Part of a small language model's weights.
Size: 2 heads of 128, vocabulary 8192.
Architecture: RMSNorm before each block, learned positions, biases, tied embeddings.
Training: a variant of SOAP for these matrices, 374M tokens, 5710 steps.
Each number is 50 + 12 x the weight over its row's rms, rounded and kept within 0 to 99. Layers, rows and columns count from 0. The size before them is the row's rms in percent of the matrix's.

# layer 7 MLP down (transposed), 1024x256, rms 0.24, rows 678-705, columns 0-127
096:24 55 40 73 28 35 76 53 35 49 63 39 57 70 40 45 25 56 58 59 35 63 41 45 23 55 35 35 50 46 75 48 71 53 40 60 21 51 58 45 26 24 54 56 53 43 52 33 43 52 25 46 48 64 34 53 59 49 62 74 80 45 41 41 49 60 56 41 46 50 60 68 34 34 40 28 47 46 62 43 56 50 48 41 48 41 51 38 41 65 44 44 52 42 45 40 36 57 36 39 38 41 43 41 56 56 50 55 50 49 64 51 59 56 57 53 43 55 53 58 50 52 41 46 39 36 52 56
114:32 38 34 42 36 35 57 42 57 34 23 80 55 56 52 49 46 59 40 41 54 67 44 38 48 71 53 60 41 58 50 49 61 42 40 59 54 43 47 65 43 62 48 64 34 67 64 50 66 64 65 44 47 36 59 43 53 67 44 62 30 84 57 53 30 46 41 41 34 42 33 45 71 33 47 49 55 36 47 47 41 62 46 59 55 52 48 37 71 48 40 24 57 70 39 24 55 51 55 45 37 42 52 56 62 46 59 50 41 42 48 56 56 53 54 37 54 51 46 46 57 40 58 62 30 26 49 35
101:58 40 44 51 35 50 70 34 43 48 74 59 71 66 43 53 67 46 45 48 53 62 42 45 53 70 46 49 67 36 46 43 63 56 65 40 67 57 41 59 53 51 35 49 54 75 65 46 26 53 21 64 49 34 44 55 49 57 48 38 43 62 44 56 49 48 57 42 38 53 33 41 47 58 51 41 60 58 59 54 51 45 42 46 30 63 51 69 41 60 70 49 63 41 57 23 45 33 52 50 62 57 52 44 53 45 49 59 58 48 47 69 54 46 44 58 47 37 64 65 37 36 49 46 32 70 42 49
114:40 45 53 67 44 53 55 51 52 55 71 58 51 57 47 74 40 37 47 48 58 41 37 46 47 63 42 41 35 66 33 50 45 54 46 51 39 34 78 59 50 52 60 45 54 63 62 48 52 50 55 31 47 46 60 28 56 59 46 65 55 53 49 51 52 58 48 44 40 73 52 52 45 53 56 36 49 47 52 31 44 11 69 57 28 60 54 43 47 53 37 54 59 52 56 59 48 46 44 43 57 18 43 72 56 43 65 63 52 43 44 69 49 60 54 54 24 38 61 45 64 42 46 67 72 48 57 60
103:40 49 56 45 34 58 63 67 32 58 41 55 38 51 47 68 60 30 59 59 62 49 53 57 46 60 75 75 54 19 69 43 75 45 36 78 72 58 61 67 47 44 48 70 60 56 51 57 34 38 55 65 49 26 51 40 53 67 32 71 41 60 54 33 50 50 50 35 50 45 63 50 41 61 26 51 39 46 63 49 45 56 54 60 51 47 54 58 51 48 51 55 82 66 51 54 39 47 54 36 48 62 60 62 32 52 56 58 47 42 66 37 53 36 69 68 37 37 17 25 44 40 43 53 44 60 56 58
097:52 52 43 54 53 56 48 43 65 47 56 41 46 62 35 58 73 36 44 40 51 37 58 55 39 72 73 42 40 52 39 55 35 49 45 68 44 49 49 47 73 43 56 53 39 52 51 64 73 37 46 46 59 31 43 54 54 66 28 65 55 41 41 58 44 58 47 18 59 72 43 70 54 52 64 33 69 60 52 64 53 43 44 32 36 37 52 68 56 68 55 67 72 43 56 59 61 55 43 47 55 63 33 51 35 54 55 45 55 55 50 39 37 69 61 61 36 61 68 42 46 45 63 56 39 42 51 47
101:32 39 70 58 44 33 58 49 49 60 59 73 28 60 51 29 41 41 48 59 55 65 46 48 52 41 18 68 43 24 35 44 50 44 20 43 57 58 63 56 55 30 54 56 57 57 20 27 58 70 49 80 30 53 53 43 62 33 56 50 37 67 60 42 48 51 60 44 60 56 45 29 46 55 56 54 46 50 45 43 45 49 54 38 70 45 50 65 51 47 50 52 50 20 45 41 53 48 52 44 64 64 52 51 61 62 45 65 55 22 64 53 53 48 63 46 66 56 57 56 51 60 55 33 57 56 38 71
097:30 30 71 31 66 62 21 40 34 27 52 42 53 56 49 59 85 46 49 41 36 59 36 47 59 49 38 59 43 41 52 43 49 56 30 68 29 48 43 40 49 59 58 68 50 81 42 36 62 63 37 56 35 56 48 58 36 44 36 68 57 44 56 53 38 46 51 35 57 65 52 44 61 54 43 69 38 49 64 31 66 41 50 66 53 59 67 57 57 58 49 50 59 53 65 47 33 33 41 53 41 44 53 69 31 59 49 82 61 53 42 53 51 46 51 61 66 38 60 69 53 28 42 36 64 69 46 57
097:61 41 61 58 58 42 50 54 59 56 62 65 47 42 48 85 54 50 61 53 57 60 76 42 47 52 55 20 52 21 67 46 46 54 47 45 49 51 37 58 53 34 34 32 58 51 59 49 80 58 44 56 55 22 53 44 54 58 30 60 45 57 40 41 53 45 42 59 34 50 49 48 52 45 39 53 52 46 70 41 41 57 42 65 52 56 46 61 44 50 45 24 70 54 50 65 47 77 41 58 55 58 63 67 56 63 52 76 49 76 45 30 39 45 55 54 40 54 46 43 44 68 48 50 52 21 44 49
109:47 36 59 50 40 49 55 45 27 48 64 48 49 72 40 42 61 22 52 51 74 67 58 43 42 64 60 49 48 47 65 43 40 66 48 38 61 31 38 52 68 65 65 60 54 54 53 57 44 47 49 67 39 41 54 43 34 39 55 54 37 36 60 44 47 40 76 67 41 52 46 52 62 36 53 43 53 55 56 55 72 70 14 48 59 62 40 61 49 57 44 56 46 56 50 41 61 76 50 49 60 56 49 31 48 39 31 44 44 45 31 73 55 31 59 44 30 46 36 39 35 54 54 62 65 68 27 47
096:54 49 63 27 41 28 77 38 45 60 41 52 56 53 79 39 67 48 29 56 53 75 61 39 55 53 71 48 48 56 52 83 62 66 46 42 75 49 39 34 51 07 40 46 40 43 28 38 59 50 56 37 50 56 60 61 49 47 69 34 77 46 51 17 52 55 33 33 30 46 61 73 37 64 78 61 63 64 45 48 32 50 49 50 61 75 63 34 49 60 39 53 56 31 48 38 35 56 45 44 49 37 52 50 30 61 66 54 46 40 59 49 44 54 59 45 63 26 25 36 57 51 48 65 55 45 51 61
088:48 72 37 43 61 47 62 49 59 48 57 45 65 47 63 39 52 17 32 48 36 51 63 61 51 26 38 77 65 54 37 56 61 37 51 26 46 54 43 43 36 44 49 59 52 75 64 34 57 49 60 48 39 41 66 59 53 47 44 38 67 53 66 34 53 54 40 47 44 31 48 50 61 24 54 29 42 44 62 34 48 40 71 46 60 53 25 64 46 37 54 62 22 67 59 47 47 59 67 82 45 26 62 51 44 65 44 42 54 40 39 26 48 76 56 56 68 22 44 45 53 42 25 54 40 53 41 64
105:32 49 58 49 64 50 28 48 43 41 36 42 37 30 55 51 38 46 47 56 14 50 37 49 57 59 54 43 49 39 57 34 47 63 52 47 53 62 59 26 65 32 48 68 66 62 54 37 45 28 70 59 36 28 48 57 53 45 40 42 54 42 61 49 37 66 50 51 56 53 56 44 38 72 16 29 57 60 33 53 35 18 55 61 79 44 39 34 64 60 53 63 49 40 57 44 53 43 45 59 48 37 49 63 45 61 37 47 46 57 60 45 49 25 51 56 19 53 49 48 59 75 46 67 45 64 55 52
082:30 69 42 62 60 61 34 60 66 31 51 49 65 50 37 36 41 42 35 38 53 57 45 35 45 58 43 52 46 71 66 44 64 72 42 66 24 55 68 48 42 49 66 54 47 51 47 63 73 59 54 45 34 51 46 32 46 45 40 58 47 51 61 57 29 49 59 55 60 46 60 27 73 22 38 37 52 47 57 58 36 54 45 63 59 42 46 39 47 41 53 58 35 30 58 45 30 76 51 59 57 45 54 51 29 40 43 61 49 50 50 34 57 29 42 49 41 59 52 70 30 50 39 66 87 58 60 46
104:44 46 26 47 43 60 60 48 42 42 38 44 59 62 64 51 47 43 52 40 67 55 67 52 56 43 49 42 45 46 56 84 43 50 37 35 60 57 52 45 52 59 32 47 54 61 70 73 68 42 47 33 40 46 53 44 58 54 48 28 41 33 53 52 49 36 56 53 51 47 93 43 69 28 66 45 47 46 59 55 68 45 45 63 33 86 55 43 46 41 44 43 68 49 67 50 54 57 45 62 60 53 49 50 34 73 57 31 25 59 26 40 42 59 73 42 46 46 39 35 39 43 18 69 63 43 58 67
104:51 48 65 54 26 57 36 49 54 61 53 61 94 43 41 33 50 67 41 37 49 35 36 37 44 25 50 56 33 47 50 71 53 40 28 48 21 60 49 60 41 48 49 45 40 43 65 38 54 70 47 43 57 31 80 39 39 57 38 55 59 48 36 41 62 59 49 47 54 72 56 49 37 46 67 47 54 51 50 53 49 31 65 52 61 58 38 26 28 41 47 67 28 51 57 56 48 58 53 65 55 64 71 36 53 42 42 64 42 59 49 29 68 41 30 71 47 56 49 33 37 33 41 56 57 42 45 52
106:57 51 59 47 51 35 55 30 39 49 48 49 51 50 53 29 51 49 63 53 54 62 54 43 48 59 53 57 69 52 15 52 40 61 40 49 42 43 39 33 41 52 79 52 63 56 55 47 48 51 42 52 45 41 37 46 47 55 57 43 67 52 27 57 51 72 61 64 46 60 47 38 54 24 41 19 42 45 45 21 58 64 50 42 62 28 33 40 51 33 46 35 37 53 37 62 48 55 42 36 54 64 59 44 66 54 68 70 61 60 73 52 40 34 36 60 46 55 50 34 40 41 43 59 41 62 41 45
097:43 56 63 55 56 50 34 55 66 59 33 33 60 63 45 45 54 56 63 49 32 54 66 62 57 45 32 54 38 61 53 54 50 35 70 48 57 61 47 57 59 72 22 53 39 56 47 55 49 54 54 38 36 65 65 54 31 54 58 78 52 55 39 56 41 54 55 51 38 34 51 41 47 37 67 59 49 48 46 39 32 47 48 51 54 66 48 46 34 62 38 47 19 56 65 47 33 48 29 58 47 37 49 78 49 52 50 42 34 43 42 48 40 53 56 49 46 59 56 64 34 45 44 48 38 46 63 42
098:60 54 63 53 47 45 49 57 64 68 39 69 47 57 49 21 61 48 48 30 57 33 56 43 62 42 31 59 49 44 58 58 54 47 58 64 44 58 26 43 53 29 55 34 54 50 44 35 26 76 55 51 49 45 67 51 34 52 50 61 51 44 69 54 53 55 31 34 39 49 50 38 58 40 30 37 21 44 41 28 38 56 55 40 42 67 55 57 33 54 57 44 20 62 47 53 39 53 36 31 68 44 55 45 42 34 47 41 69 50 26 41 51 38 66 61 58 53 63 60 46 67 32 28 67 46 48 60
105:45 47 47 52 61 31 52 53 43 48 57 42 30 61 38 52 54 39 39 46 70 46 32 29 53 43 62 41 52 30 65 29 63 56 46 64 63 47 36 41 63 65 65 47 49 81 76 22 50 30 66 44 55 42 66 41 43 27 43 60 37 52 33 49 44 24 35 59 61 54 73 72 66 57 34 47 51 54 36 62 39 56 39 57 15 61 61 48 48 64 63 49 58 39 75 61 67 53 63 58 79 67 67 40 51 50 43 47 36 40 36 50 73 63 24 62 34 27 42 36 52 46 43 48 60 53 62 36
111:40 28 50 58 49 63 29 53 48 42 53 41 50 52 36 49 43 62 42 40 59 48 55 60 43 58 36 48 44 32 42 42 33 56 20 74 33 50 40 56 52 45 51 37 47 46 22 43 61 22 68 30 50 24 48 62 54 64 61 38 52 26 28 51 54 43 33 52 56 45 40 67 32 40 27 38 34 68 59 39 48 54 39 59 37 55 47 69 50 50 58 65 47 49 39 55 42 26 37 22 39 51 14 61 52 66 43 39 50 40 34 54 51 54 42 47 67 39 65 54 63 56 55 50 36 54 33 59
095:51 38 47 62 72 55 52 43 33 51 45 56 72 61 42 38 32 37 56 57 59 57 65 40 50 38 61 50 39 51 77 55 54 43 69 44 80 46 57 31 55 49 59 20 56 50 51 58 46 50 53 38 57 55 45 37 40 64 50 43 46 49 57 54 49 39 58 52 62 72 57 50 61 70 60 44 62 39 50 42 55 45 62 56 55 32 40 56 40 36 28 38 64 62 53 70 42 56 49 52 34 38 88 56 65 39 46 36 62 31 63 46 46 51 57 46 55 47 35 58 67 44 56 54 48 38 47 39
090:51 64 24 58 56 51 80 53 39 59 54 52 48 50 65 48 65 53 37 49 78 52 35 34 61 56 63 68 68 48 63 39 51 61 38 41 30 37 75 55 57 58 44 54 30 60 47 59 31 30 42 55 43 54 54 67 47 51 46 46 60 46 35 43 27 46 59 37 55 60 53 69 37 49 41 51 61 71 56 51 45 67 30 68 23 53 64 37 39 37 72 25 50 53 45 57 36 59 37 65 76 48 58 39 55 54 56 50 42 52 42 41 46 66 45 43 35 48 44 53 59 42 38 53 66 58 56 41
104:33 52 51 38 63 52 38 31 34 30 68 68 56 25 40 48 43 47 64 59 54 44 54 48 43 64 62 59 57 55 51 43 40 54 46 38 46 48 35 38 51 50 16 36 49 45 41 38 48 54 45 52 49 48 53 62 44 44 59 58 30 62 75 62 34 63 29 40 74 76 61 71 12 62 45 61 48 85 60 51 55 42 65 67 48 73 39 51 58 55 37 66 58 51 75 53 35 54 42 33 64 42 42 50 67 40 39 55 39 60 43 44 62 39 40 47 28 40 44 39 46 48 54 33 50 54 49 51
100:41 42 66 58 46 63 47 40 32 53 42 28 33 53 26 55 40 44 40 33 41 63 42 44 37 23 62 72 54 56 79 59 41 48 49 35 48 35 36 30 58 59 50 53 39 50 38 56 32 73 38 58 50 42 62 55 58 45 50 61 48 47 54 36 52 57 55 48 52 61 43 61 25 38 19 48 60 61 43 57 55 53 73 60 42 57 54 53 33 59 58 43 49 51 46 71 51 63 57 74 41 50 47 71 49 47 44 63 63 52 42 64 83 64 68 51 30 69 48 47 55 48 48 44 52 50 53 41
096:58 35 42 56 30 43 39 70 72 57 52 54 69 37 42 52 39 49 40 53 50 38 56 42 34 40 60 42 53 69 39 52 54 42 63 39 41 46 51 64 58 39 47 49 39 58 51 37 46 39 43 55 26 45 45 43 45 50 75 44 51 49 51 55 44 61 62 69 67 46 65 53 54 64 49 44 50 57 36 57 44 48 53 67 58 64 49 46 63 33 42 57 46 47 31 72 53 47 63 49 56 41 68 50 61 51 55 58 60 63 70 61 60 58 50 62 30 55 60 58 54 43 42 47 50 48 54 61
107:64 36 67 31 42 31 43 46 57 46 71 62 38 56 52 51 42 44 53 32 48 48 55 27 53 45 40 36 57 30 48 57 71 57 42 43 44 68 56 43 16 18 47 60 61 43 50 32 45 54 44 66 53 50 48 38 26 45 33 66 54 35 57 37 49 63 40 50 46 49 39 48 55 46 42 50 34 49 51 62 51 57 45 59 44 57 47 44 35 35 45 49 38 45 46 48 52 63 48 40 43 83 49 28 45 24 17 54 68 70 55 48 59 41 49 60 41 32 51 55 44 44 34 30 54 46 48 40
088:73 52 52 39 65 32 53 51 39 42 64 63 59 43 63 28 52 57 46 51 64 48 49 44 65 62 40 30 47 42 67 61 37 48 48 58 42 34 34 56 61 80 65 67 38 56 50 54 70 28 58 41 34 52 53 38 49 51 49 33 55 56 42 34 55 54 24 48 65 23 52 56 53 47 36 47 50 50 61 51 46 59 50 51 53 40 76 44 48 36 61 26 48 31 61 66 56 44 73 41 44 61 45 50 46 58 64 61 31 57 48 38 58 64 41 61 44 65 31 57 25 53 58 33 82 51 39 47
# layer 7 MLP up, 1024x256, rms 0.181, rows 679-705, columns 0-127
103:47 43 32 64 29 59 58 42 41 55 27 51 58 49 44 51 51 77 55 55 57 52 87 61 41 74 39 50 59 55 47 66 59 54 46 56 44 56 71 42 39 53 44 62 58 54 19 34 32 51 57 55 41 44 63 45 35 45 31 43 45 45 38 72 42 82 57 46 43 53 60 56 50 53 58 50 44 58 33 58 29 44 38 43 66 71 55 37 47 64 52 28 45 59 52 61 48 42 50 55 49 42 43 45 37 35 45 44 51 46 33 69 61 67 58 50 68 46 32 53 51 37 62 50 40 52 50 50
097:27 51 37 54 50 45 67 27 74 43 51 49 50 47 46 46 66 40 45 36 40 53 62 41 61 54 62 46 38 46 62 41 31 32 47 47 43 58 45 42 65 48 60 52 69 74 60 38 52 62 83 54 78 39 58 52 41 32 43 39 72 42 40 40 74 62 57 55 44 60 39 60 56 33 58 55 37 66 47 40 58 48 49 32 47 61 33 49 67 42 58 58 50 69 33 46 55 51 47 31 44 49 60 39 29 68 49 61 43 45 37 33 47 44 64 36 61 33 24 80 36 54 55 55 45 59 58 43
107:50 51 47 50 35 63 53 51 38 45 31 49 30 58 45 42 26 51 50 74 49 51 40 40 39 47 46 43 60 28 69 49 59 39 44 56 63 42 55 41 56 67 30 42 50 42 59 50 42 69 52 62 58 44 41 36 58 56 36 51 53 51 45 61 67 45 55 44 53 66 37 65 36 46 59 45 72 33 63 39 63 36 64 40 55 65 56 68 49 56 45 97 31 24 68 47 49 46 50 57 50 50 55 56 39 51 36 50 65 40 32 54 64 41 59 69 39 37 59 32 55 65 40 47 51 50 44 53
098:37 58 30 52 39 63 46 51 19 40 46 54 57 58 48 59 69 47 60 53 74 45 58 68 57 39 38 31 22 48 59 53 59 58 44 43 55 54 64 34 46 31 42 59 61 65 70 47 38 53 59 36 42 69 53 47 55 36 50 40 44 35 55 51 49 60 49 60 67 38 40 72 29 36 42 47 52 49 43 59 42 59 64 56 59 60 47 16 26 49 55 43 41 53 48 08 69 09 45 54 46 68 50 55 42 39 44 27 45 54 61 51 50 44 27 39 64 33 70 25 57 49 54 42 65 59 78 36
097:37 43 46 63 49 50 29 36 44 49 27 75 36 46 46 45 52 40 56 63 65 66 35 56 70 39 44 56 55 53 80 47 69 62 56 59 70 56 49 43 53 45 57 61 41 67 54 42 56 66 39 65 53 40 30 40 53 58 42 48 43 43 64 42 69 45 47 57 36 67 47 44 50 55 22 53 47 23 54 42 55 34 57 77 36 68 57 58 61 40 77 53 36 51 57 55 35 49 33 60 70 75 43 32 56 24 36 63 33 38 50 27 47 50 36 35 54 78 33 55 45 49 48 51 54 54 54 31
102:52 58 46 36 42 40 47 65 48 41 61 44 68 45 39 30 60 60 66 43 65 51 44 41 46 20 65 19 62 51 46 38 54 58 67 54 64 34 53 71 54 66 51 36 47 52 43 38 67 52 32 45 47 46 48 35 34 53 26 62 36 49 42 48 22 40 51 46 69 40 69 44 32 58 41 43 68 53 54 90 71 37 61 43 44 52 64 53 37 35 51 61 62 56 42 54 55 59 66 39 58 41 46 31 62 54 65 46 51 67 42 40 48 44 50 50 56 52 48 51 38 34 25 51 39 55 58 32
100:53 41 45 40 51 54 57 41 57 75 37 48 55 55 38 49 54 46 49 72 68 44 43 49 46 60 57 32 60 46 43 59 53 47 29 45 73 61 50 42 57 54 64 36 61 43 31 47 64 51 47 59 40 50 47 45 59 39 38 67 53 53 52 62 51 44 62 37 40 64 42 50 47 49 75 38 43 52 49 22 55 58 54 29 75 44 53 44 57 62 45 43 40 52 50 36 44 51 46 54 31 71 35 42 31 17 49 48 60 68 62 53 39 57 47 54 47 33 60 50 36 43 55 78 52 45 69 42
095:33 57 46 46 66 40 54 60 39 45 42 57 34 36 60 46 65 47 21 63 39 58 26 37 36 33 47 66 45 55 50 61 41 31 50 48 58 53 48 56 42 85 45 66 53 63 64 30 45 41 48 73 53 54 54 38 59 44 56 51 57 46 36 46 57 56 54 41 46 46 46 73 45 47 45 60 45 57 59 65 54 54 48 55 28 46 43 52 52 17 64 75 59 45 58 26 66 39 46 45 55 38 19 49 58 53 41 13 32 36 55 47 52 50 87 31 52 47 54 64 49 59 71 66 53 44 48 44
100:51 47 52 64 65 47 62 57 57 46 35 36 64 28 60 57 42 58 53 84 77 43 53 52 56 52 54 48 67 62 51 31 49 59 39 49 51 60 39 49 53 57 57 45 57 55 50 45 36 65 51 45 44 56 51 58 76 47 53 68 48 53 32 50 65 61 42 73 12 51 47 33 59 52 64 49 41 13 40 53 68 40 67 37 39 61 62 40 66 45 34 41 49 65 25 44 62 49 31 59 71 55 35 68 28 56 49 35 68 52 52 32 48 51 48 58 57 43 53 47 58 50 48 31 40 51 63 66
100:37 40 29 47 70 54 59 70 47 54 57 61 48 66 50 65 48 56 51 49 56 49 55 81 48 58 62 60 47 32 53 24 51 51 57 63 71 32 47 57 48 25 51 52 51 75 42 35 48 62 53 44 75 62 45 71 43 34 49 21 61 45 58 55 57 45 54 56 59 34 48 33 49 48 22 38 50 31 57 53 44 47 55 38 49 47 71 38 78 51 43 55 32 66 58 51 62 38 45 45 32 33 56 16 21 39 55 48 49 56 51 61 57 51 48 49 40 33 47 47 55 48 37 49 54 49 63 38
096:33 43 36 55 25 62 77 52 66 50 45 66 22 47 41 43 40 66 67 34 71 32 62 53 52 69 53 50 29 48 52 37 60 51 56 57 45 54 44 47 57 64 65 53 29 25 45 56 42 58 51 66 66 38 38 58 37 57 54 55 51 42 39 68 55 54 59 66 41 60 55 46 32 55 49 56 62 41 54 49 45 80 68 40 46 51 70 38 40 72 37 48 58 42 49 64 45 45 41 45 38 38 50 52 53 42 35 66 47 51 41 65 53 38 56 39 46 60 58 68 48 46 51 47 63 24 68 60
106:44 40 58 27 60 57 44 54 41 50 50 53 64 55 53 68 50 49 30 57 36 50 42 54 57 47 43 44 41 43 53 63 39 63 61 53 34 33 46 44 64 52 48 48 56 54 57 26 43 66 61 60 50 51 52 51 45 29 36 61 44 50 48 30 58 71 82 68 61 42 33 37 50 43 46 38 37 68 56 45 39 41 53 56 64 60 34 65 50 57 67 58 23 52 53 57 41 75 58 45 59 56 56 38 45 59 55 47 23 49 54 38 29 23 49 55 22 42 50 25 53 70 56 58 51 49 47 48
093:37 70 33 26 31 67 51 40 45 56 59 60 45 55 53 45 41 49 43 37 77 52 47 58 60 51 68 31 44 64 70 44 54 34 71 21 76 40 52 37 39 51 43 46 51 66 71 58 30 43 45 25 37 49 50 68 43 37 66 43 54 65 58 57 38 52 35 45 42 65 56 48 23 57 41 47 50 41 72 42 47 42 36 43 33 48 43 51 72 67 38 51 57 50 46 57 60 23 44 81 70 71 37 55 70 65 31 51 44 48 58 69 30 51 70 45 59 44 65 63 68 32 62 62 49 40 47 55
105:44 52 33 39 53 36 49 68 50 39 42 23 57 57 35 53 47 35 53 68 54 55 71 34 41 52 58 41 58 23 44 62 38 42 49 67 64 41 49 41 36 61 66 30 40 49 62 69 69 48 41 44 59 60 51 48 61 66 30 64 38 45 43 37 36 43 32 42 64 42 54 55 48 52 57 61 41 44 41 37 63 27 59 36 44 77 49 55 53 27 35 67 46 51 41 50 55 58 33 63 39 44 39 49 63 66 49 36 25 54 40 53 33 50 43 27 34 44 47 63 60 39 66 45 67 67 43 45
096:42 42 49 40 62 40 41 66 58 42 65 23 69 35 57 56 47 44 28 46 55 37 58 27 36 52 51 50 48 61 36 54 22 44 35 62 50 49 39 56 60 46 56 50 39 76 49 54 39 45 42 80 45 65 82 37 45 52 47 52 29 37 43 65 40 65 43 32 49 61 51 50 53 43 56 51 32 57 37 38 39 48 43 46 27 63 47 49 70 51 35 55 52 60 59 56 57 43 53 35 69 56 64 59 61 22 52 40 60 42 55 59 42 39 37 51 54 30 65 30 47 55 75 51 57 47 43 42
103:44 38 51 37 32 35 50 35 55 64 58 49 56 46 61 48 75 52 51 32 44 57 58 73 45 60 41 52 44 45 68 44 48 68 39 62 57 53 60 44 81 54 46 57 55 72 43 36 58 41 64 54 55 58 63 41 68 59 39 71 49 66 48 68 57 50 46 54 56 39 24 38 53 54 68 34 34 56 38 58 41 46 34 42 42 55 64 33 62 56 61 69 71 35 48 51 53 42 41 47 43 72 25 39 49 52 49 47 57 39 40 64 48 30 51 65 35 37 42 48 37 42 66 66 64 45 53 54
105:38 65 49 52 30 54 60 76 50 38 43 48 44 57 43 64 63 31 37 43 45 67 27 64 62 49 39 38 70 85 69 49 52 41 71 51 39 62 53 38 61 59 38 46 44 55 56 58 44 48 64 67 62 51 66 51 60 35 48 43 50 43 21 21 52 62 48 43 30 53 54 59 64 41 42 49 46 50 49 44 41 74 65 58 51 65 41 37 60 63 47 52 38 65 51 56 61 39 36 44 46 62 58 58 36 55 56 46 47 24 35 44 45 45 33 45 52 55 46 48 46 60 49 57 64 42 80 54
098:53 46 48 17 45 55 80 52 46 47 40 33 47 32 65 47 46 66 62 54 51 58 53 45 59 54 75 50 48 40 40 35 73 63 53 39 49 54 48 37 69 73 56 22 48 31 48 59 37 50 56 39 56 40 53 65 45 55 62 26 36 51 49 49 45 44 58 60 39 55 46 53 54 27 35 59 51 66 40 15 70 44 56 44 47 47 51 22 33 57 60 45 58 33 57 62 27 37 41 57 42 21 38 46 54 49 59 47 58 29 46 41 50 60 41 53 51 52 38 60 53 56 34 58 38 56 55 49
105:49 48 38 49 30 31 45 43 63 44 54 41 55 60 58 58 46 26 45 79 80 54 49 73 57 63 28 44 44 74 35 46 56 39 50 62 55 47 51 41 41 65 58 51 40 53 42 37 39 47 36 73 62 42 49 47 50 34 48 29 45 45 40 40 43 57 76 66 43 54 64 36 38 66 56 61 58 75 52 50 61 38 47 42 28 68 47 46 60 49 48 51 33 50 53 38 38 27 53 33 49 39 65 47 57 54 60 48 65 54 51 62 54 54 46 59 48 51 62 46 56 48 56 63 66 54 77 39
094:32 41 55 65 43 60 31 33 47 43 66 41 50 44 59 42 30 56 61 32 61 50 41 43 59 53 21 54 40 27 39 51 53 49 56 52 28 43 45 38 50 48 51 41 35 49 52 44 58 51 50 22 53 59 48 36 55 48 51 36 55 49 25 49 45 67 37 59 62 60 44 41 72 24 47 55 37 53 52 47 35 29 45 59 58 40 44 58 51 60 41 50 51 37 37 43 37 50 63 44 63 56 68 44 53 68 54 38 63 41 39 48 54 22 41 54 61 56 30 45 60 48 70 44 48 27 53 27
099:40 53 54 55 54 41 45 58 30 44 50 26 52 52 50 59 66 49 47 76 63 58 35 54 54 31 44 29 70 54 45 35 37 49 47 53 41 36 41 47 40 48 33 67 36 27 48 61 52 59 51 50 46 54 25 58 67 19 46 62 44 50 37 51 56 34 61 47 71 69 44 70 33 41 42 69 44 51 53 43 63 41 50 60 68 75 40 63 43 51 65 51 33 42 30 66 34 42 56 38 52 63 31 45 47 64 76 45 57 64 46 42 55 39 52 49 46 61 57 59 52 68 59 53 50 56 59 66
086:53 33 43 13 70 50 41 38 44 30 37 59 58 33 46 52 57 32 29 46 59 53 52 57 38 58 35 60 17 40 42 34 44 44 64 65 60 56 43 53 44 32 43 19 56 67 59 48 61 51 31 46 48 58 28 54 36 54 42 46 79 50 55 50 62 47 53 48 58 33 37 67 55 54 52 35 33 58 42 35 36 53 62 44 48 45 57 48 54 48 59 40 43 41 32 45 39 50 58 59 54 56 31 67 54 26 57 59 58 52 31 40 38 58 50 25 35 63 46 49 54 69 72 39 60 46 49 51
104:48 54 42 46 48 57 36 41 51 61 55 50 51 55 40 24 51 53 45 50 48 49 29 49 42 62 69 62 60 37 35 37 49 56 63 68 53 31 41 47 36 72 53 70 39 71 35 44 58 47 50 59 46 47 43 42 61 67 48 61 46 49 32 64 81 75 55 55 72 40 54 64 56 56 55 42 52 55 46 48 44 48 53 55 52 63 46 27 45 65 59 37 50 47 59 76 67 32 49 53 45 68 64 48 20 52 38 63 42 54 46 62 52 56 39 62 64 49 62 44 60 43 47 46 35 55 22 43
095:51 39 44 38 36 67 40 60 50 67 44 52 47 54 43 45 44 55 40 35 45 51 49 50 50 45 53 86 59 49 55 76 46 41 54 51 51 66 21 49 38 31 34 46 39 63 53 47 52 51 49 40 52 48 51 49 49 45 52 42 50 34 53 66 34 64 50 41 60 44 45 60 32 32 35 49 51 49 47 34 28 51 46 39 44 52 53 55 51 62 56 29 62 47 25 52 56 34 66 39 66 50 55 66 56 50 43 40 39 57 57 29 55 48 24 36 72 48 29 33 67 49 41 49 45 40 29 53
097:57 67 46 52 47 58 41 36 61 49 70 22 57 45 33 38 26 39 60 46 62 57 39 41 47 41 47 51 77 69 44 38 29 46 36 46 43 44 27 50 68 51 57 72 52 32 69 52 36 41 51 31 58 34 61 52 58 25 43 60 40 56 38 47 63 55 56 55 30 43 42 53 51 44 43 26 42 43 50 46 63 53 53 42 52 49 59 55 72 61 56 45 43 31 71 46 49 37 32 64 47 45 50 53 38 49 45 38 48 52 46 40 66 55 72 37 69 43 66 34 58 48 56 62 49 57 63 18
116:61 47 53 42 43 66 55 63 31 61 70 38 35 64 31 47 38 49 87 37 53 39 51 58 44 33 32 45 28 46 44 45 74 60 48 55 36 55 41 53 46 71 47 35 62 50 68 82 64 50 52 61 62 48 64 46 31 64 10 50 53 63 28 45 41 61 72 42 47 39 22 49 53 37 33 60 41 63 56 43 61 55 55 60 45 59 41 51 41 69 60 54 35 29 29 43 70 55 39 36 49 41 47 31 54 68 62 32 41 62 45 36 55 43 30 40 56 34 50 63 50 22 28 74 55 34 62 61
102:29 45 43 82 62 54 44 44 38 17 45 44 63 49 31 53 35 44 28 43 62 45 58 56 24 40 49 44 73 61 52 62 39 33 52 56 50 52 49 58 60 47 48 38 52 39 46 57 31 35 55 30 42 46 40 62 33 34 51 42 43 45 39 64 56 57 44 55 67 30 35 36 68 58 63 78 48 45 50 24 45 49 53 69 70 43 36 45 41 73 57 49 36 72 46 39 52 34 53 56 51 67 42 59 45 45 57 62 53 32 72 63 52 16 62 59 72 71 28 51 28 48 37 59 75 61 70 50